Part of a small language model's weights.
Training: a variant of Muon for these matrices, 91M tokens, 11125 steps.
Each number is 200 + 20 x the weight over its row's rms, rounded and kept within 0 to 999. Layers, rows and columns count from 0. The size before them is the row's rms in percent of the matrix's.

# up: layer 5 MLP up, 320x128, rms 0.262, rows 185-193, columns 0-127
# down: layer 5 MLP down (transposed), 320x128, rms 0.105, rows 185-192, columns 0-127
# gate: layer 5 MLP gate, 320x128, rms 0.244, rows 186-193, columns 0-127
up185,099,198,177,204,185,184,217,194,147,218,231,208,180,166,215,183,212,163,187,224,177,181,208,205,196,184,199,207,196,200,221,205,198,212,169,180,210,226,195,161,202,187,169,217,220,174,193,178,137,179,219,199,236,199,222,203,223,180,197,212,180,218,161,166,239,178,192,246,196,210,188,195,195,186,171,180,209,186,194,198,202,178,188,189,193,190,215,212,180,197,202,179,190,182,221,211,212,187,188,176,198,183,203,184,167,186,241,166,197,217,202,188,209,179,230,188,187,175,218,222,200,181,223,185,242,199,206,203,211
down185,093,155,231,181,192,202,222,191,190,215,203,229,193,212,213,178,197,177,204,193,183,186,187,193,183,187,201,226,176,233,171,180,205,224,228,204,203,184,225,193,212,216,209,195,199,188,232,215,202,193,163,213,235,201,171,227,177,215,207,221,171,189,194,201,197,199,209,207,208,225,170,209,217,182,162,191,213,227,181,189,234,227,162,201,173,189,171,191,204,224,216,191,175,213,223,216,212,201,193,217,192,179,187,203,235,175,196,209,193,210,222,241,229,228,164,223,175,193,191,193,183,165,212,207,191,138,199,224,199
gate186,091,183,190,211,199,215,230,172,166,196,186,216,203,166,174,183,219,200,203,200,200,167,202,164,170,195,158,198,180,204,238,198,212,207,195,190,241,211,192,226,195,196,213,185,165,188,180,204,200,179,191,224,215,197,196,189,182,201,203,165,201,198,177,178,179,190,225,186,210,168,183,194,190,223,215,189,195,179,201,234,218,201,208,207,189,204,151,166,167,221,181,235,215,179,192,189,208,201,204,236,151,228,204,210,193,173,221,186,196,175,195,204,212,183,195,235,157,195,182,219,220,184,229,170,209,185,230,194,222
up186,114,212,225,212,200,212,238,190,217,209,200,175,235,217,227,232,196,221,179,205,202,239,208,193,194,198,202,222,225,215,218,210,216,205,218,230,206,204,184,219,219,192,248,218,190,202,216,179,212,209,247,212,214,220,233,179,205,190,216,199,230,211,217,198,197,198,187,212,221,231,200,227,209,201,211,224,161,197,223,204,217,213,239,229,200,211,199,217,214,230,213,196,210,200,196,224,217,218,212,232,209,192,230,241,199,200,194,208,202,199,215,209,250,208,232,226,203,219,221,245,223,189,237,213,219,194,236,176,223
down186,093,197,184,241,219,198,163,195,161,198,223,210,194,206,198,180,199,232,219,207,196,226,171,177,227,200,194,198,208,170,209,207,234,206,209,229,222,207,196,198,199,178,200,182,221,183,165,199,196,191,218,191,198,209,200,180,201,196,224,189,180,219,191,184,234,165,222,214,184,168,241,198,213,193,181,181,212,164,206,223,199,228,228,154,248,192,195,195,191,215,193,200,181,182,189,165,206,197,219,181,173,232,248,182,195,204,194,210,216,212,197,186,198,212,193,175,206,192,183,155,225,191,170,227,231,229,178,202,208
gate187,088,186,181,216,216,200,175,217,178,193,194,219,180,211,235,209,170,181,216,216,206,211,189,191,183,215,191,226,173,170,189,208,177,170,205,220,239,193,201,179,194,184,214,170,172,204,162,221,199,230,190,173,209,206,178,246,224,191,188,176,202,212,176,172,194,228,178,199,189,205,190,200,209,160,216,202,178,208,161,184,230,206,207,194,219,183,184,189,151,219,180,200,213,192,214,201,196,185,198,207,220,207,188,195,157,214,207,208,239,206,193,216,204,154,224,177,189,165,201,210,214,189,213,158,193,231,229,184,176
up187,091,225,196,206,197,246,214,188,208,203,226,182,242,218,221,228,206,205,154,232,248,218,199,221,231,191,260,195,198,222,215,196,190,178,194,214,201,209,203,187,182,204,213,171,199,228,173,213,253,204,186,207,219,200,231,209,213,235,217,227,196,207,184,214,200,187,200,228,188,192,194,174,191,186,204,201,239,233,208,207,218,216,217,187,202,224,176,191,191,182,189,188,198,204,190,203,179,238,221,195,200,200,192,199,170,198,187,191,221,183,202,199,194,179,251,167,214,227,213,208,174,220,192,175,195,189,222,212,177
down187,090,191,226,218,229,205,191,215,174,168,202,212,213,185,218,212,209,204,216,220,220,222,177,213,218,223,195,226,191,177,210,204,177,207,190,203,190,210,175,170,212,191,214,196,202,212,176,248,202,208,200,166,182,198,193,260,190,196,156,242,179,191,215,200,167,220,180,201,219,184,215,187,224,167,211,191,210,223,155,173,188,168,211,198,216,250,209,193,175,194,176,222,188,212,198,210,177,216,219,221,170,199,197,220,204,185,168,212,224,194,189,192,187,186,182,211,217,181,190,202,201,207,241,181,194,226,174,172,178
gate188,092,189,179,216,163,163,228,214,221,172,222,220,196,193,193,191,218,221,213,196,185,237,211,189,176,219,192,214,164,195,231,208,200,212,209,204,177,224,214,224,236,181,200,199,192,212,217,200,220,226,221,181,219,219,190,204,220,227,205,208,193,210,178,195,216,181,202,220,190,238,165,176,211,183,187,166,242,183,187,221,202,186,194,194,159,172,209,206,228,221,199,215,166,203,190,194,213,191,173,181,146,216,223,215,192,253,194,221,187,160,200,176,186,214,197,198,193,208,175,189,221,198,203,179,173,181,195,196,174
up188,103,185,237,202,187,179,215,214,204,203,219,208,244,193,197,192,169,192,208,201,224,210,190,200,172,221,213,208,176,227,190,229,179,243,219,197,188,228,197,203,185,197,202,189,200,188,167,252,228,207,217,200,178,204,166,230,187,203,201,229,181,210,177,250,195,192,198,210,191,203,165,226,190,180,193,205,194,198,213,202,168,213,205,208,194,188,196,221,199,247,242,199,182,217,186,195,209,199,185,180,170,189,201,205,225,179,238,177,189,162,181,210,185,222,186,209,231,195,164,199,203,161,200,192,226,181,181,162,193
down188,102,175,211,208,227,218,182,223,225,222,198,161,201,189,211,208,199,188,216,235,220,227,192,195,227,221,204,175,196,233,220,202,190,219,148,185,190,168,214,198,192,188,193,187,232,202,234,196,214,194,190,241,179,224,174,179,207,203,195,184,230,205,214,204,231,228,193,183,186,189,176,183,214,222,162,187,215,147,213,196,155,189,213,206,196,212,232,185,222,216,211,178,177,197,197,207,173,196,192,189,193,220,164,191,186,184,209,227,208,210,201,193,193,225,187,231,209,204,186,191,212,160,188,185,186,237,156,199,204
gate189,095,208,192,206,195,185,207,207,193,221,219,197,196,185,218,220,221,187,182,190,219,242,196,203,196,226,185,199,225,239,209,200,155,184,220,211,207,211,209,220,219,194,179,208,202,180,198,198,161,206,191,187,193,173,238,227,141,192,189,229,205,214,173,176,226,187,198,192,197,178,209,183,143,190,174,192,198,196,183,193,178,222,188,226,185,158,227,214,191,195,155,211,182,184,214,226,209,213,200,197,208,181,181,211,203,166,196,182,200,166,206,225,224,209,220,201,203,202,192,184,238,239,203,179,231,210,213,240,178
up189,095,184,198,177,177,219,177,219,169,187,178,213,210,169,235,202,192,198,191,189,197,198,212,193,191,231,203,226,173,152,203,182,210,202,226,158,214,182,205,206,154,188,193,199,205,180,203,213,197,189,206,189,210,218,178,205,197,237,166,205,182,211,155,225,222,211,217,201,180,179,205,195,190,205,169,172,191,224,202,189,204,201,206,206,167,218,206,200,160,193,212,227,168,189,185,181,191,203,245,211,198,189,189,210,166,194,179,157,189,201,171,188,243,191,230,213,208,159,188,230,168,208,172,218,192,190,191,220,192
down189,092,204,178,186,176,203,187,184,185,172,183,185,229,196,201,205,213,234,190,180,192,184,175,166,194,168,190,195,203,219,231,196,219,170,196,192,185,242,164,214,223,209,191,233,259,219,212,213,206,231,217,213,203,184,210,206,202,215,167,237,244,168,197,211,222,200,205,230,189,193,213,197,206,208,208,175,154,223,165,217,231,201,199,205,184,195,177,166,192,224,186,226,179,188,197,187,190,178,243,197,191,212,226,204,207,190,193,197,211,196,199,209,222,204,227,193,185,199,182,214,160,207,191,213,165,197,215,195,168
gate190,101,191,187,171,204,224,224,187,195,196,191,210,238,185,163,217,210,236,208,184,180,204,178,191,173,222,187,203,180,152,228,209,197,216,206,180,199,202,203,224,186,191,252,225,231,201,226,213,172,203,190,195,246,217,196,198,196,185,212,218,191,213,210,198,185,202,204,223,202,192,210,208,166,212,182,188,226,241,217,189,207,188,231,188,163,198,173,199,173,190,181,175,205,209,198,193,206,223,199,240,188,197,207,173,228,196,187,191,177,234,210,174,198,189,238,239,205,226,187,188,198,178,229,170,193,221,176,160,198
up190,091,192,203,189,214,192,194,194,202,183,205,234,219,161,235,208,212,179,192,194,200,196,188,203,218,181,182,178,194,189,186,210,176,186,227,173,201,204,219,213,209,210,183,159,177,229,197,183,179,174,172,217,238,192,210,188,191,183,209,191,185,222,202,203,195,184,202,197,209,210,227,227,217,175,176,201,205,209,230,214,198,198,195,176,218,232,145,179,159,194,147,200,164,159,205,196,215,178,187,219,232,169,212,220,214,220,156,196,180,166,176,184,205,197,190,192,198,181,176,170,233,175,175,212,193,206,201,210,177
down190,094,203,197,218,199,191,184,206,199,178,189,205,201,203,185,214,230,198,219,176,198,172,183,247,183,194,184,207,208,187,216,187,205,222,218,207,213,214,184,212,185,220,202,184,195,179,228,211,181,218,170,161,195,207,192,160,193,189,210,195,225,186,170,214,236,165,209,252,190,183,225,218,184,213,207,227,194,156,198,219,199,213,195,166,196,186,188,179,191,181,172,205,188,182,196,224,194,223,181,222,210,195,250,208,198,215,225,223,186,220,234,185,186,191,202,238,224,169,162,183,222,179,205,244,194,188,221,164,182
gate191,083,206,188,161,245,186,189,196,219,179,189,178,181,203,162,194,196,193,202,202,198,174,201,219,196,205,161,188,178,205,183,222,193,215,198,190,233,161,197,219,188,189,185,189,179,218,195,240,190,204,212,199,191,221,199,211,216,206,197,224,171,176,198,199,216,182,202,202,152,204,184,216,188,173,200,167,209,176,181,172,207,167,186,164,249,192,199,202,178,205,186,218,180,181,222,168,202,198,175,205,185,197,200,175,247,176,222,195,161,229,214,180,199,198,167,180,206,202,175,188,207,167,179,200,179,171,233,191,225
up191,091,190,218,219,217,173,192,202,214,189,177,182,203,169,183,218,212,183,187,199,176,170,194,186,210,171,192,208,201,214,167,155,178,192,175,187,198,228,208,184,217,165,167,218,188,187,148,177,206,173,186,177,165,180,184,182,222,220,184,212,194,195,216,191,189,133,189,198,194,219,211,185,197,226,208,210,204,210,206,194,199,239,191,195,174,188,183,198,193,223,191,232,182,207,234,176,209,171,216,179,188,204,171,161,161,208,170,213,189,207,202,223,181,194,217,182,206,201,210,198,185,201,223,213,194,180,221,185,242
down191,087,181,180,209,181,213,225,173,205,192,210,188,201,200,190,185,202,209,240,195,164,214,175,151,192,182,213,185,174,197,195,179,235,149,241,208,215,193,194,213,168,241,217,232,192,178,215,201,240,200,177,209,188,198,203,207,201,223,201,176,197,187,208,214,169,217,180,202,223,184,201,198,198,197,191,198,240,200,198,207,171,190,193,170,224,240,216,266,197,200,220,199,213,178,216,219,223,194,199,192,206,214,210,227,202,174,233,189,174,194,196,221,221,207,185,181,212,191,191,228,179,206,216,162,195,205,164,199,196
gate192,094,196,206,206,182,217,218,185,226,191,193,194,219,204,204,202,179,244,196,189,197,228,236,197,193,197,198,230,220,176,217,220,192,183,197,213,181,219,176,199,203,255,206,219,181,176,197,208,196,209,181,227,197,201,172,213,184,192,191,250,206,172,192,213,176,200,211,220,222,232,152,213,212,222,157,202,209,208,178,209,178,185,232,209,187,205,196,181,195,198,222,189,219,206,190,217,180,217,239,186,247,200,197,224,233,207,178,197,208,237,212,216,194,222,217,263,189,211,223,231,213,195,193,187,171,193,193,192,221
up192,107,170,195,225,170,175,199,177,216,177,188,195,192,194,216,174,215,209,188,192,213,175,216,224,243,189,238,208,232,210,215,188,195,177,197,201,215,237,178,252,219,208,222,211,203,225,201,231,188,217,169,238,202,189,225,208,229,180,190,188,212,213,222,174,180,183,212,186,221,229,225,159,208,217,175,197,209,214,199,170,208,206,185,197,155,187,208,233,198,192,194,158,199,233,211,216,194,212,166,234,209,228,186,219,188,186,209,193,200,213,185,198,211,195,217,200,205,211,216,184,157,227,184,201,205,187,189,170,192
down192,109,225,204,219,161,176,233,176,204,163,211,234,214,193,228,184,158,208,210,200,192,233,233,204,158,174,192,202,195,199,223,189,233,190,213,216,193,219,211,219,199,185,216,191,192,196,180,179,228,207,201,250,217,220,219,207,176,206,227,210,175,194,208,188,175,199,212,169,217,220,158,199,214,226,189,221,172,195,169,236,212,185,198,202,184,208,210,200,192,247,203,193,208,228,208,192,192,200,205,186,221,222,157,212,196,198,169,192,173,194,204,207,172,175,188,212,202,208,184,193,193,201,177,207,146,172,210,197,209
gate193,100,221,224,253,197,201,212,221,180,202,201,152,218,211,196,176,220,201,201,199,211,217,168,169,231,203,194,182,214,184,222,239,190,208,195,228,193,208,208,162,228,175,200,180,189,222,200,167,228,201,189,188,184,191,215,202,189,213,205,193,203,201,177,217,153,197,213,170,187,174,202,164,171,191,207,207,200,213,200,188,160,229,210,190,198,185,203,180,210,161,210,214,205,197,190,190,183,219,202,169,187,215,200,200,205,221,186,129,172,176,213,199,182,164,196,223,212,169,198,217,175,201,183,185,178,210,198,224,197
up193,094,228,205,188,196,190,196,227,186,190,199,241,198,193,199,234,233,161,178,212,223,209,157,209,179,218,181,185,211,219,207,187,179,225,208,176,200,177,200,206,220,190,197,221,215,184,184,181,194,193,193,206,247,191,180,248,249,199,191,210,202,228,205,193,184,236,198,177,186,205,190,191,210,192,181,206,201,181,175,209,210,196,183,204,227,232,191,198,163,203,215,171,221,207,234,213,226,200,214,196,232,217,189,177,183,206,205,224,224,199,219,181,193,193,239,200,229,205,196,228,217,182,163,239,195,211,174,220,243